config = dict(
    n_layer=9,
    d_model=128,
    n_head=6,
    n_kv_head=6,
    head_dim=32,
    d_mlp=512,
    vocab_size=8192,
    activation='tanh_gelu',
    norm='layernorm',
    norm_place='pre',
    norm_eps=1e-06,
    positions='learned',
    qk_norm=False,
    attn_scale=0.177,
    bias='all',
    tie_embeddings=True,
    parallel_block=False,
    init='trunc',
    init_std_qkv=0.0344,
    init_std_o=0.00663,
    init_std_up=0.0344,
    init_std_down=0.00406,
    optimizer='adamw',
    lr=0.00201,
    beta1=0.9,
    beta2=0.98,
    weight_decay=0.034,
    lr_head=0.00594,
    grad_clip=1.0,
    warmup_steps=318,
    schedule='wsd',
    decay_fraction=0.543,
    decay_shape='linear',
    final_lr_fraction=0.0,
    batch_tokens=16384,
    seq_len=256,
    doc_mask=True,
    train_tokens=123900000,
    steps=7563,
    dataset='wikipedia_en',
)
Each number is 200 + 40 x the weight over the matrix's rms, rounded and kept within 0 to 999. Layers, rows and columns count from 0.

# layer 3 MLP up, 512x128, rms 0.115, rows 486-511, columns 64-127
297,168,212,173,173,194,150,194,166,133,141,158,206,199,278,315,153,205,208,270,150,214,277,185,190,275,213,160,117,109,172,108,118,189,107,155,266,225,187,216,165,198,220,71,196,76,168,210,195,184,197,230,215,180,223,173,234,209,322,189,225,222,224,173
153,301,163,235,206,270,285,160,219,212,196,229,164,114,212,181,229,193,210,142,192,157,209,249,265,236,177,187,222,310,180,206,257,210,159,231,307,147,305,212,177,186,186,234,208,209,232,216,200,198,137,99,149,183,307,186,166,128,184,230,194,221,229,197
198,210,196,191,204,216,191,204,200,220,202,184,185,210,188,192,207,203,199,201,205,198,201,189,190,189,191,199,210,182,197,195,215,193,217,206,205,208,208,201,199,209,206,198,211,186,182,205,196,195,204,200,203,199,189,205,190,200,217,201,203,200,182,187
296,165,255,199,236,236,251,268,181,207,241,246,178,245,257,166,194,157,108,247,252,157,260,218,202,153,190,204,137,161,233,140,216,183,218,249,180,204,130,249,183,121,199,278,236,210,272,222,173,172,107,320,146,168,288,206,183,144,265,251,169,209,216,268
351,252,220,204,165,212,247,243,173,138,214,93,164,182,283,124,228,159,226,236,108,192,211,137,123,268,248,249,227,201,234,197,97,161,214,172,276,324,242,206,242,234,173,215,189,115,190,251,99,150,94,276,209,225,227,163,180,158,132,184,196,226,255,100
236,265,136,193,222,186,180,164,162,176,147,192,182,160,223,148,313,222,232,255,231,210,285,216,196,185,139,184,190,228,178,78,197,229,253,246,243,228,262,214,232,235,120,214,240,136,201,218,159,210,160,118,128,167,232,160,265,58,193,165,153,225,140,147
296,271,247,163,167,250,246,149,236,253,158,231,182,232,246,187,239,171,264,260,257,199,240,280,198,188,111,139,189,235,262,172,152,187,183,267,172,190,212,200,210,21,139,260,239,185,280,234,222,168,210,154,171,245,266,190,142,92,197,192,199,256,207,230
204,204,193,202,194,217,177,195,212,199,196,218,183,211,212,197,208,203,189,196,203,193,213,200,203,202,199,184,224,213,196,187,162,188,215,205,216,186,214,189,212,221,173,203,196,205,202,193,201,191,199,181,197,193,204,198,200,198,216,196,212,211,186,200
209,177,280,161,208,132,203,152,180,263,196,275,180,215,163,140,291,195,216,143,230,208,238,223,224,220,115,177,178,209,236,191,214,281,227,191,252,251,240,217,209,203,205,235,236,221,191,264,171,111,122,180,212,170,161,102,146,130,133,153,195,252,273,179
206,189,224,195,136,235,146,225,229,174,164,193,180,134,167,208,311,168,203,278,132,290,201,169,224,181,187,263,182,237,196,223,185,129,186,165,172,162,177,197,142,189,212,137,174,232,216,228,199,122,230,181,202,175,236,195,192,231,174,193,190,243,196,246
199,169,210,230,201,204,158,221,269,102,217,183,189,116,183,182,226,169,250,132,144,259,181,134,188,230,236,218,156,184,292,299,202,191,103,281,239,162,203,227,229,247,157,180,213,125,228,194,226,156,176,252,165,262,239,168,191,201,163,211,93,229,206,188
196,227,222,101,180,316,181,205,117,189,222,201,276,291,171,181,239,213,139,221,205,189,285,225,210,151,172,223,114,220,159,98,224,136,209,161,222,204,192,208,165,190,193,208,213,217,194,258,143,179,197,213,152,144,191,220,234,136,265,166,169,189,253,264
163,140,185,218,202,147,142,121,201,262,169,187,208,208,204,214,221,179,199,196,196,316,163,200,184,160,200,220,304,200,175,189,132,145,243,206,175,206,223,185,240,222,204,326,245,219,204,225,258,87,174,170,169,243,152,179,97,182,124,135,104,252,184,248
216,275,275,154,269,220,184,71,282,196,202,202,217,259,204,237,271,225,192,120,283,135,241,302,180,244,33,178,262,219,300,250,192,251,189,207,161,92,290,226,261,170,221,185,209,195,277,218,225,188,188,116,200,166,255,189,192,93,214,134,210,197,229,175
199,278,122,246,234,184,243,127,226,146,203,226,312,181,197,160,284,207,239,256,207,205,227,147,235,183,194,191,236,227,162,131,130,254,277,219,208,228,197,228,217,195,136,243,191,74,221,192,176,179,101,141,139,227,247,140,185,184,224,133,72,252,86,222
225,155,152,234,240,219,231,202,230,208,268,237,100,183,263,183,272,203,247,256,269,152,153,196,71,149,157,172,274,147,251,312,134,170,219,245,177,182,163,184,152,173,201,133,132,238,265,204,288,165,90,213,179,221,204,201,105,156,125,274,228,218,138,193
232,274,268,191,186,194,187,221,201,252,191,209,178,210,190,117,190,178,187,130,145,248,243,229,229,194,124,249,176,217,220,197,171,121,184,207,223,201,234,240,242,180,192,275,200,158,186,246,186,160,143,208,138,215,198,201,170,206,137,164,157,206,167,233
195,209,203,193,203,208,207,204,202,188,197,202,194,188,195,208,192,194,197,205,197,204,207,207,181,200,192,214,186,195,210,185,196,205,218,205,194,194,192,204,193,194,194,209,188,194,194,201,210,196,205,194,206,207,183,197,201,202,203,204,197,201,203,197
202,232,242,201,127,221,194,148,315,220,94,253,237,229,162,282,242,197,244,150,221,114,218,281,250,183,139,199,228,139,223,250,178,171,191,199,225,211,219,234,199,108,202,113,209,231,261,232,294,219,240,146,191,229,259,179,152,191,232,257,186,197,260,169
209,190,201,205,199,207,202,200,198,196,205,219,195,195,196,193,198,201,190,205,190,230,204,211,225,214,205,194,206,223,188,206,175,178,202,203,204,207,188,204,193,206,229,208,200,214,199,201,186,213,188,190,210,190,204,200,190,199,186,198,191,203,200,188
305,220,229,113,195,257,180,228,207,297,124,205,197,244,229,238,251,185,135,180,226,129,224,285,151,150,184,213,191,153,181,202,184,193,143,193,223,226,212,271,177,38,237,131,197,183,228,244,192,124,211,222,153,177,216,177,148,191,266,164,221,232,194,200
195,199,199,196,203,200,200,202,198,199,201,194,202,208,198,191,190,204,210,196,201,181,203,198,188,195,184,220,191,192,206,195,209,196,194,226,202,187,209,204,191,198,211,206,199,192,192,207,199,193,202,208,204,202,198,211,211,204,206,192,197,189,223,197
351,211,270,137,158,264,177,303,167,188,148,165,173,172,236,284,214,125,163,205,118,183,222,162,219,219,265,212,139,92,221,226,255,146,145,201,284,187,196,197,204,208,132,128,177,253,161,197,167,168,249,201,211,220,244,225,229,182,271,205,174,196,267,113
198,182,201,199,167,325,237,197,218,161,148,157,239,201,240,124,160,156,162,96,241,126,190,205,209,145,215,203,181,165,172,231,225,262,218,180,127,255,168,286,214,197,197,227,125,176,211,180,190,214,278,170,177,236,236,232,264,200,194,222,189,240,170,260
190,164,275,199,196,292,219,205,229,139,188,226,174,175,204,217,225,274,202,172,135,219,226,197,160,247,209,124,120,186,206,179,237,248,98,181,246,129,369,125,286,212,162,157,155,258,179,204,187,181,186,171,150,254,255,122,246,175,179,151,134,216,185,161
182,219,202,241,167,159,218,189,248,156,219,197,247,119,173,133,296,159,203,254,110,151,124,169,170,236,252,210,131,144,232,209,113,125,223,278,240,234,150,183,197,190,235,219,207,185,169,272,211,167,273,227,191,287,258,194,170,248,222,193,62,251,99,253
# layer 3 MLP down (transposed), 512x128, rms 0.0875, rows 486-511, columns 64-127
212,220,253,225,122,166,240,233,267,126,117,172,241,281,164,195,244,171,171,161,195,145,197,256,186,223,368,189,166,235,214,206,265,316,316,252,227,195,189,187,119,226,169,197,117,225,197,104,198,150,167,207,196,175,147,155,246,173,192,213,178,180,208,206
176,162,211,280,171,160,163,212,236,320,95,238,253,238,223,212,115,251,235,228,167,251,155,51,199,249,175,132,226,157,216,158,103,186,193,188,168,197,163,243,180,181,220,222,159,270,175,208,358,115,196,189,154,220,129,205,207,219,166,211,235,228,212,226
204,197,203,201,201,198,197,196,199,196,206,202,206,195,200,206,202,196,198,196,200,202,197,200,199,197,197,199,197,200,196,197,206,191,201,201,198,200,197,200,198,196,204,199,199,202,198,195,198,202,196,196,195,197,203,195,204,203,200,198,202,195,199,199
147,167,196,177,164,190,178,128,215,232,213,163,279,312,227,140,164,303,238,172,217,171,186,184,119,266,199,242,318,232,142,226,202,199,243,158,217,151,259,156,142,152,203,166,177,190,234,229,197,209,328,34,224,202,168,186,213,243,210,147,216,197,260,232
267,231,171,184,310,173,195,178,278,135,247,170,173,164,216,76,211,246,249,233,186,173,235,183,211,270,208,148,271,163,143,198,212,127,284,245,294,205,217,171,184,148,224,230,212,222,155,214,152,135,161,224,204,258,232,120,239,187,225,159,130,229,160,110
201,169,187,220,278,171,147,113,209,104,262,146,226,170,226,226,203,206,118,150,198,211,167,149,183,326,267,153,106,164,134,237,258,226,228,283,237,205,174,180,167,162,213,212,187,245,174,123,234,169,176,267,218,177,189,203,35,197,217,211,219,141,266,275
220,162,187,214,201,140,183,221,213,147,191,247,194,231,190,221,180,222,227,184,241,217,172,213,201,249,241,230,174,212,226,164,128,226,199,197,186,227,223,202,209,239,180,200,213,202,190,161,197,226,120,154,186,101,159,241,234,265,252,196,268,259,154,195
200,206,207,202,200,188,203,202,206,193,197,204,208,201,198,196,202,197,199,197,200,203,197,198,200,197,200,198,202,203,202,203,193,204,195,190,201,207,198,198,190,195,195,200,195,201,195,193,197,197,203,204,205,200,199,200,197,198,199,204,201,198,198,205
158,235,204,241,195,211,250,171,232,171,243,263,210,310,198,227,68,210,213,216,200,164,166,241,193,211,234,194,208,219,216,251,181,148,231,198,254,179,208,226,266,224,215,188,224,189,154,197,170,139,262,197,230,239,154,147,240,168,201,224,158,189,220,151
258,226,274,212,250,174,125,211,144,228,181,218,233,190,241,167,178,239,167,209,187,223,224,213,131,166,177,146,139,239,259,139,192,264,242,241,253,215,229,185,180,175,202,314,214,167,227,164,205,216,251,267,191,120,189,175,232,257,200,192,171,190,191,283
66,232,208,230,223,245,233,281,167,237,182,176,100,277,204,138,89,217,271,268,164,201,203,256,239,209,191,169,174,152,142,187,128,179,151,213,224,209,231,163,156,236,131,198,96,231,271,227,156,179,182,158,151,177,210,184,254,234,190,125,297,294,211,225
221,187,143,171,250,169,248,217,196,201,205,289,171,266,234,245,136,232,183,181,174,125,210,190,188,287,223,112,166,276,188,187,215,146,297,231,232,161,158,201,261,204,228,227,175,244,168,205,152,217,228,230,241,220,182,179,162,216,128,210,259,235,258,261
160,193,244,190,149,300,211,309,182,159,123,182,223,261,131,109,152,270,158,133,193,196,164,258,198,287,182,134,225,206,176,220,263,183,190,194,241,224,150,253,235,207,172,121,168,221,243,208,282,220,94,182,200,169,189,239,265,224,149,251,182,145,254,190
267,179,192,226,202,228,138,184,191,136,132,280,204,199,165,186,171,134,196,267,86,249,144,170,184,208,269,189,131,167,182,295,186,124,227,222,143,150,136,185,210,224,180,155,222,324,144,155,178,197,236,303,201,173,164,267,272,244,261,248,227,202,149,195
205,140,207,213,176,153,170,135,172,158,147,101,115,210,181,248,225,177,218,221,200,268,209,153,189,268,238,281,64,282,147,241,140,324,216,336,151,181,251,121,111,198,86,138,154,212,155,126,162,161,118,213,234,179,313,169,136,220,242,230,188,157,172,219
147,167,129,140,245,127,178,229,200,222,196,192,161,208,207,71,136,305,109,132,150,178,189,250,227,315,194,323,171,220,235,116,193,153,258,142,236,181,103,223,260,189,182,69,192,107,220,128,214,221,211,230,195,234,163,320,241,169,277,194,204,222,204,246
209,160,173,209,179,175,166,237,184,194,192,187,111,180,194,204,205,220,166,228,166,259,201,215,222,232,269,225,188,190,237,186,176,212,156,189,199,231,224,210,247,115,211,212,233,121,214,239,160,174,255,232,186,228,177,153,228,187,247,203,185,185,164,179
199,196,203,196,202,200,198,198,198,201,198,193,203,199,199,197,197,205,198,202,198,208,201,207,197,206,203,198,203,205,198,203,200,203,201,195,198,199,194,199,204,194,196,198,202,200,200,202,200,200,203,206,193,194,202,199,198,200,196,199,203,199,204,199
144,254,231,200,171,220,223,272,195,345,212,210,237,313,132,163,196,215,116,71,270,140,263,170,182,124,96,172,310,287,192,137,283,246,227,190,232,216,192,209,236,135,230,207,246,186,183,230,245,95,100,300,188,217,262,149,128,117,119,235,161,128,228,132
203,201,196,205,198,197,207,201,201,200,201,204,196,197,198,202,196,200,205,201,200,201,206,207,199,202,200,198,199,198,202,196,202,195,201,201,197,204,202,202,198,201,203,200,197,199,206,209,193,207,199,202,205,204,201,198,199,209,203,202,201,211,200,201
279,200,189,179,152,238,101,201,181,197,217,135,202,412,192,237,135,274,209,221,206,202,267,148,80,190,143,185,199,179,166,178,200,163,315,128,273,142,117,203,177,194,249,143,220,248,198,260,223,172,238,334,237,312,295,197,140,205,191,213,262,164,237,246
198,195,200,196,204,203,202,201,199,206,198,196,201,204,197,207,201,199,204,199,199,199,203,201,205,206,198,202,201,197,203,198,204,198,200,200,201,196,201,203,196,208,198,200,201,201,200,205,202,204,197,196,200,196,209,200,197,195,197,198,200,207,202,196
151,246,203,190,279,254,209,100,176,257,227,215,268,214,179,268,162,249,106,226,265,203,230,203,143,125,216,223,186,198,160,274,212,251,201,195,210,275,177,185,115,176,265,193,218,231,249,125,218,261,304,203,184,235,208,135,146,183,190,128,108,198,193,87
282,200,223,181,233,142,193,219,248,166,215,152,172,258,140,248,261,177,208,225,283,236,226,178,140,129,182,153,247,260,189,135,154,162,190,273,186,186,241,163,170,221,188,208,252,212,170,265,162,348,66,298,193,206,210,261,152,230,171,140,205,211,307,105
202,224,185,161,159,190,243,244,223,265,253,237,160,152,160,201,203,290,151,169,174,233,192,162,228,277,183,168,146,153,195,216,191,223,220,243,154,271,164,186,165,150,163,248,307,116,161,155,157,207,217,150,195,256,202,237,242,252,211,129,249,193,173,219
181,191,201,222,196,182,168,230,167,213,197,102,192,250,218,232,201,188,142,256,278,221,255,218,221,206,185,191,143,255,200,142,228,210,159,232,185,158,189,209,124,225,150,208,239,186,202,194,152,250,149,199,172,136,172,216,230,178,190,212,259,131,257,153